config.toml
d_mlp = 640
vocab_size = 2048
positions = "rope"
parallel_block = false
init_std_down = 0.00472
optimizer = "muon"
schedule = "cos"
seq_len = 2048
Each number is 128 + 24 x the weight over its row's rms, rounded and kept within 0 to 255. Layers, rows and columns count from 0. Numbers have three digits each. The size before them is the row's rms in percent of the matrix's.

# o: layer 11 attention output (transposed), 128x160, rms 0.179, rows 22-59, columns 0-79
# v: layer 11 attention value, 128x160, rms 0.223, rows 23-60, columns 0-79
o22 099:155149164171122149148107085118112117113157134133105118139129130172113124126135132119101120109167121149140140099145056097126094130132133122126135132126121125130116132072153123150104125111143109121124084174105118150086121151199119149122150163
v23 076:115102133113090075139103141158111164109112117119166135140117155153128131124136134077104109115122115132145090131083128123115104135094134145141134157140169113125181142129109120137111137133091136130129121111080170135123105163143086095124119149
o23 080:150127141138116182109116137089126118121142126100119132105116071110153104157131119134104140156114124108125161120154114126106128100085079117144154138144124138157141143106109102157152116133139153103159117135110128152101110092205075130101142155
v24 073:102130094119161124111118158143145135106125125133110098088085148138127118123141133178108178123116080174149113116145068188163145145156093138107095106105130166105111124135086145100151142152151105139106137131176126086104120116090099149151142184
o24 078:130118116167099115117120155111075126120084116128149124137136119156135132136139129129124102133187111145121087100150146143078109140160137126122108121105182176086123101094116144114126174131114123123124150112112141187139102104138090160176148118
v25 076:128102124127138128152123083121134167177119140141160138122151156127122136113124166165137147141101151157065137147161173126178140135091128147160139097142126139118113106190095143169148144144165131143171108125177109116128169118103164125150146109
o25 082:126168115104130155113130101111072094147108133139135136115118112097128105075157133133105137128165145123130109150094144155116125113157140105142103132141142164126114111140145111101080129107109135119142134128120109103144075138089125123119135205
v26 085:144125139165144129137144136135123117091111115102086077168157117133115152111153145145121199131135143124133121093140120177151140125151104104118158129133111179149126161105139134165150118137125147130131147081104130115126110099114136141104183163
o26 090:160109127116111114130158179104114130158160127110119116100112138103130127058144143118153138151097092141110128128136157155101137152144143136129195123133092138071115148147114172098141145093130137138104093137156154090107083130111152109090128078
v27 094:136156097093158133136132098114106151120151130100148088127143142125094111076160150133078112124121132138145078131122099111142152126129129163106146115135094147159134104133103123141098128102087129108111116096096077168138178162168093094102148121
o27 100:122127133073122134107113107138118143129174113107123108127092146152164119155113113150116113126133105120127135120091081082154134125144106138113145163138107142125142121075162168117164139123113130098174109175109133104134080122141080136132084140
v28 092:118125157092106084127136126126137111122091133094131137130155181118173135104076146146114139169132123106119092154128169151131123103127117161103151182107158124115136085114123155193122147164106179174163126133111162124111125147135093127135112085
o28 096:141167099088133153131116151118150172104088105110181134114081139101092117100134103138123147146090147130144116199145148156111119147123144122146146113156132128140150159147104146163139101119117116164127105068088103117167123102087132142128111135
v29 086:169061085157103131128138121182117110102106127124138093160126150082157105079128146152128158180129166151122147129118109112125147135160133132153120116110098110097062153139115140148118132103079142136164095078140114149134117128148116137166135124
o29 090:140117130117114165102118166141102134097081127142094128112099087123102152118139161136192126068111151133113147135161131136136140089126137126133150117159118124073156144141122124145161156087125144152133103110096100132143108151077134163078095169
v30 078:129122090104171120125164119138126123153153151153123182137094159114137160095138111129144135172083152098131131191117175127074143122088144106095149128120131118123069119149166138128160166106128101153171114162136145087124155115127135104160142134
o30 080:140138144073161136123130113128142150131095125099138116118108131133140094127113167151119159119159142113146140151152141138125074117141103106153133151142129109153103099131140115132097142158158158136214184074126133170124139144122175127119160128
v31 081:123129140130152098140130084126157113120150123136101177119151082164105109125143122106117143160138140149151094087142134125157122091140118122106133126117134114102152143118145125103112115144147146116091194152105141110128105082094134093125122144
o31 090:158165125119140115171115150146139145165115132089111114151158143086142125091138138112111109191111123118082131146120112157099149131073120113137115149131139146128137122144179148118139121139144181131118125127159133150179132113110123095142113097
v32 077:123143100129133152098127144159104140099136124156143133098101133147124117109136124170117127163096095156112131111142100149124110103125110149123103097059056143151148125116153109118109106112147135127127095144184128096091136132100153101179126168
o32 084:111133130137145112173124125135105143136121128039073116169136095175130148113126113101151083152128131084101125128187136137143137113143137123112119132086119164165110162138146132133100136146143126143109159118147110148124100091135112136145144159
v33 090:111133137154126177145177142096105084164126137140125081156105101145174152138111118118094079110146140165110115106168124124133117123144130110117143133136129149162145075124133115144141032131090111146155143103113110133119120143155134148130134105
o33 091:123117131171129085139110144133099135136138102126167094145149176155091151119109122107121114121104127147146144126108085137148123148178097128085223137093122180129126150180121145118121123148108139129095117143144148122180155149118168145126123131
v34 082:110120154119109110132102097131085142099127103105171105130162088117106104109083103145131153115116121118143082116090128135107148100129097128139148111153134116134134098156121098160149138165106093158096160123115149115149131121167134117111137108
o34 092:141147124109126150090112084123142106126140096125147123117162154132146155149147119126104115073059086144139094101127117103136146146144160147125147158126098171118171140112130122138121174094140085128141122187097125171125133099132108129074098100
v35 088:098145089138095097157111098135139143116116106135124135124092134171088120136143113176076127109107118150104097121106095130161126150128131181147125112129136092133130123063079129122112114152161125092127113154150120162064148145115123147129108151
o35 088:159128073146129077095104108136143140153163130121084125134114148169132132174166142103140098120146142115115105127162124152117122138113125131092130116141156105136134135110140108087133133128057139115103097138160113130151107096165134143122098186
v36 093:119101138094111140165110122155117171149133139102139135171174123078110104119125107148150136107140151114167108159130103112146110124117127120152120168103143096142133112171092113163142133112139112123123118110157145145130134140115116143095087124
o36 096:130163128075123105118149123116149119101143122107128096163187132132107113134137173190145146122148153107079145134103151152100148132104142120136155101131100137135109131126114096157135108147127143121189130145088164078123163138105129143132057127
v37 080:130154077155125124177116146099128108093124153162117153127129140130113135119136151101164107131121136128106174072142140130140128148153122083105132112097099136137163115087187112148096144105141143145135132089114146142155071116106152114151128102
o37 085:096070158116113120127113177138128106150125177118137127102149149102122133092123103096155166135128165116137141160136102158153145140090146139097139155098136106092130176170122138144118156147111145108129109132117156107067141119086165079122115121
v38 079:158189111125127105115096111098129107147130164102105120092106101183114130131087091167111094140113142136161098114106095129153120123121144130098137122143109119170118091108114121143110126160115116165127141133088125113099139076159147157161148148
o38 087:136122116137121109144116115126125134145133108103168117093122180128146123177129137125110134098114113109116129146136149121135135118178134134126139153116109142092145160126142140134116126142099128114064069086139089147163105140159126114153141130
v39 083:129073121105117128146156127076114160108114112112142138134114102133111112103137112150112133093132160127096103088108140155172124086121141127132160141145161095132137127113152114130112127167085159102154130097101085138122115072126120154096123154
o39 087:151142143110168147125110105157100105101108103111116095097163139091133109170111077122116142141105099137111119129150139134129133141104136115109144077142093130141146141142182117131116148077102095107142069128142142107152136166148134107185114131
v40 089:123137125181126157138127150102143132169168140153115108141133144129144166125094095137107134129098102110085138109133161130103088117113140085150099117099144135122084097159173135129125090137136114102150133143164111159138133135086178133132102105
o40 093:093107134175123132129129078109122130210096148113148118134152098139111172112136116107136125090145176109080150138122119156096078176163107111090138111128109134149119124148134182101119126115168125124126125133150143100087151137140178124118131112
v41 081:106115101141102169141145130122095110140119121116151118148167147141141190137152113161073135108125143096098116158130143127122134169153134137129145151113184101127174122109101127167144080121127122158149148130131143126097132143131120133123095106
o41 081:086132135109115125140139161093149165093095110113136131138128150106115144135114117122143093136113120179191141113157149148112126095152088133119155172142187121137136071068094134107130111117095125130090111125130128102133140135115157127145149111
v42 088:124170163118177104163107126119130140109073138073140109143127147133133134121118167193125093127162130091146113193096145165128115134152111160127131150145133103165105136145113137138161127102121099120108125102148129106158141119193118137104133075
o42 088:151100110092116163135151118126159141071141098103147133151141186108156148121146119101107134133083125136114149117108125121127088096135160157156084114160104122140145158089111161137146097138105126189127157118135077151134133136104070118136123143
v43 093:069175188124176131120138122127132128141102121150129118133119120112147109133104133138120109108149095146106084100125183141150126155117122146127138110156106142176140152112125160084144125116109105140141173161163097129108151131098118128137144092
o43 089:102104106113106124130121113117160110124161146151156091134116127144137161109149114120096122214108138095144151106153160099110128140166126100136120094147151112098154143151148113074138135151139113135078160206117126152120121125123145110135114149
v44 072:113159096128116132101115096148142152099127119125131145120097106121160084101130114175178115163102126158152087130144147119131136148105152143135120122142124154135142135144143141145074140158139129110169107140091150130079139130123152189114114131
o44 076:137120094085165108104112126145144124136133139128175138089171120103088158138096142096118164161142146081142098190141144100107102119161127113123068116096174144122153099105148104114160154135137111121113102110133134133115116115117108126128068162
v45 085:145144135130090152132114185122105133116156106120097118124161154120054133132133177085115161153115111136148105139124104077101163111131155122139127113113093159114159126133150109133116150163138145098113165153098147131109084132127092113087130110
o45 091:087149139096085089103117116113115178120141174127160158099157117167139132122164088132114109122161146097118153105130108080158125163086122130122121144110154150091124129120155142100121141094140119087173085116137153135082098078122092132096108102
v46 074:089128134151143125156152134125116119142147096114154115145094114103164099102126104146127130092127088143136121145130109115119110106163108177120133098118134150128188060112110117176129137108123076107056112163142125131107094167138143151108099140
o46 083:132123115128129083080137108150104179117152092128149152147143131114088167114142113152116097110150143131131136137113154128141144151093139132152114148123168145147120128145131123164142148120147100150135145144082132152126134111153092119119114117
v47 084:121148129100140110142126085152108154091137079102127117097080136160125109131160115141096075108124132122179129085114139148128133117186130141088156096119128138124119095113118127142126096130065102094098129153120108117096112123139148079112167164
o47 088:151137130100160093133083103133132154183172110100114127122151146152127156148152097120119149150093111138137153118108095098182141145119084157147102126146130140167136129067150107115150146138099100133075108114132136137153118122113106119166103118
v48 097:121179135152122092147110116123168128121113107148113144135117140097085101127142126151137130084112130132106133110084142103101131106131149116155163136165126085116134130092077122121112148122132126134125093184171115105140163109134110149124062138
o48 099:133105132117129106070103115097120127122121146121148156185111113130121086156128116142146124141164106093118100143152117140133122098084174147160120130147123111134169126146111118164117150133090131151052094139134144129148146132150135078135116113
v49 075:168117125112104166103141154119098111113110136137144088119088123140120123160095098127159137098162135113178154170117102101086108125124151130130133136165129156087114149137141121118115121126099109154171149159098115127153135107129094145109154097
o49 083:110134124117171117141142122088142084115160147121124141168124148112130139137120124078067121123114131139107122135127127081154113150081148178087136127104147147129132092144105149131121114147134119125093115132109099150120142138141118161099139100
v50 078:159122103179119102128090150143139143100125117124094193115113150121137154129130130109133100125123115144141078123125128159085127133162123177139122099128108129125125143080120091106138127108110189105100088142127095150081152141116120138128128174
o50 083:142104092171128115135122156114101155148112115107109130131128090121097152098167140126129136159157118104110103088104106121163145122115121089128135095167172142133139169133140171139153126171128083080144132101118100130154100095172136120126138116
v51 079:081110138133109148116103142151108137161134121100151118105090158131131143131131087143127070144087123105111155187113107163151153149081124115116114184111172137120139081103130133141085110144145121100149134152117136145116130160152154169130066098
o51 080:105107141150106084114137117077139111120130075142157165181150093115147122138091122078099129081139124114121156135153169159116099131144121125138140144125160143160127110092152106139109113100139133106123133153114164154083151099103122106113094162
v52 086:106197160097128102120144111093122108165164164174123116160132112148099126170114121097112130150139146152092121122155148105139136128151116114081153120135117155122105122127100150119120135131136122121169150145136141101138125154158170133123145094
o52 097:137066160110114130135117135158138147159178121159143137118122135177103113132114133115103116104143139138147151136098090118084127117122118164087131134110120143128164141090160169078100145125138145126114136152132150118117141146103124142136127106
v53 095:116133141116132172138139129128115150198128118175106146124119165153136132158114162172090128106106135134110137158139130138125147133143113092117133104101128102129105116115083115131130165082062097099159185129106127171090122135149151158122150091
o53 098:098113133139137115078123117176136141112183089131147115100098124151135134102121141065136166112164127121162183129142100122132098183135116153082183155128134141150143094123126141098112128129173124123142125106119129111169140120079142127118133136
v54 086:099135101119120078162141124088118154153116127147180175128108137172121161082126094107095170116120138141121131115116153116151142137123130124106119125144131176133164105107095120104152107127142142113116146120130122131113118119099103101086129111
o54 087:113151147142101106114107195091150110163150158112162130118131147113123099159163107111119110126124112128118138169123110114094117121143133124149124152124153154143143145138158122102127155129118139116156141143122164156131106101127138134131135134
v55 083:123139185087100125092143131170127131108095116139091094117120126073106114080079159135118159158130130145117107116133115135096140109137082173110125139116149149072127126138133160120129146134147087119154137140115094113056157129170123152168149137
o55 087:103122093125122158109137112132120137123117102142144144135147114122166117112183108111128128088127115120116139146160148120132129148124142091132182118148127134106117092148152127086173135122136090095127136124083098109135143152121149162113123147
v56 079:146114123127099088114083171128115119138109157138117151081149105150105149122082119130134145128106118185176102126159103118140142151126154120134137110144109142134133138098093101136081178159118111159129165117096160144158089105096148127101100155
o56 087:166185129159135112151118173112113149112140169151136134099141147127078116170159129159129116123145083113077121120144138146124169152162141145103111133094133151146142160090106118114131137104121150098155115139105131149123132060124104103128114098
v57 088:140110110075145136115155131128115124132126129159135110156124131072169145117079186141176145143049164123116137107121058155163127102169137107100122136145113094161140137143108125115099111119136128141122077121121114145168137141123096152137134107
o57 088:133109134157128158146109153090108133105123158116096106122101089128140086120107139128153148140119172153149112111149147133125148100126134139119178100056097127096133166089136138134133099101159143137097157129131092176121146120122128104139103134
v58 076:159129129106096095112086096126128145130104090142124122082156093087118123109125121113103076119097156176134101154082146096130105127105127101171141084162108162150091154101116120147115108127129101138121141151143126112133133137164100141110157112
o58 081:144095118130148170122136109046124104148171109134128103116131156160131124161149122139080167085104088149160114119126127154132123139122127173124155145164150175086176161167134098110130165163134144149163118168116164111076140134158111106133124162
v59 077:119093123164157132155143163103100190155116121128170098144122106159116152092122097132112120140140080105121118138088142118141140145114122114122130149122153139124108131139141147111126114130082106128141073161134090104166152145134122114095110122
o59 086:126124152166141145061101113129129110170168122120126085119131165101175153154118087133119115124128101156114144124148123108112146163162114082119128125138128162172176078108134144144103151094117136118174131145134111198093149137124147125103143164
v60 078:148130138160141155136153109128136156145095133139127102118120125123141157128158124122131128108132109136122173123127168104125148127136155113188172113103114146153114187122111105121092139143165172147170155130147153094129123138097133093052096127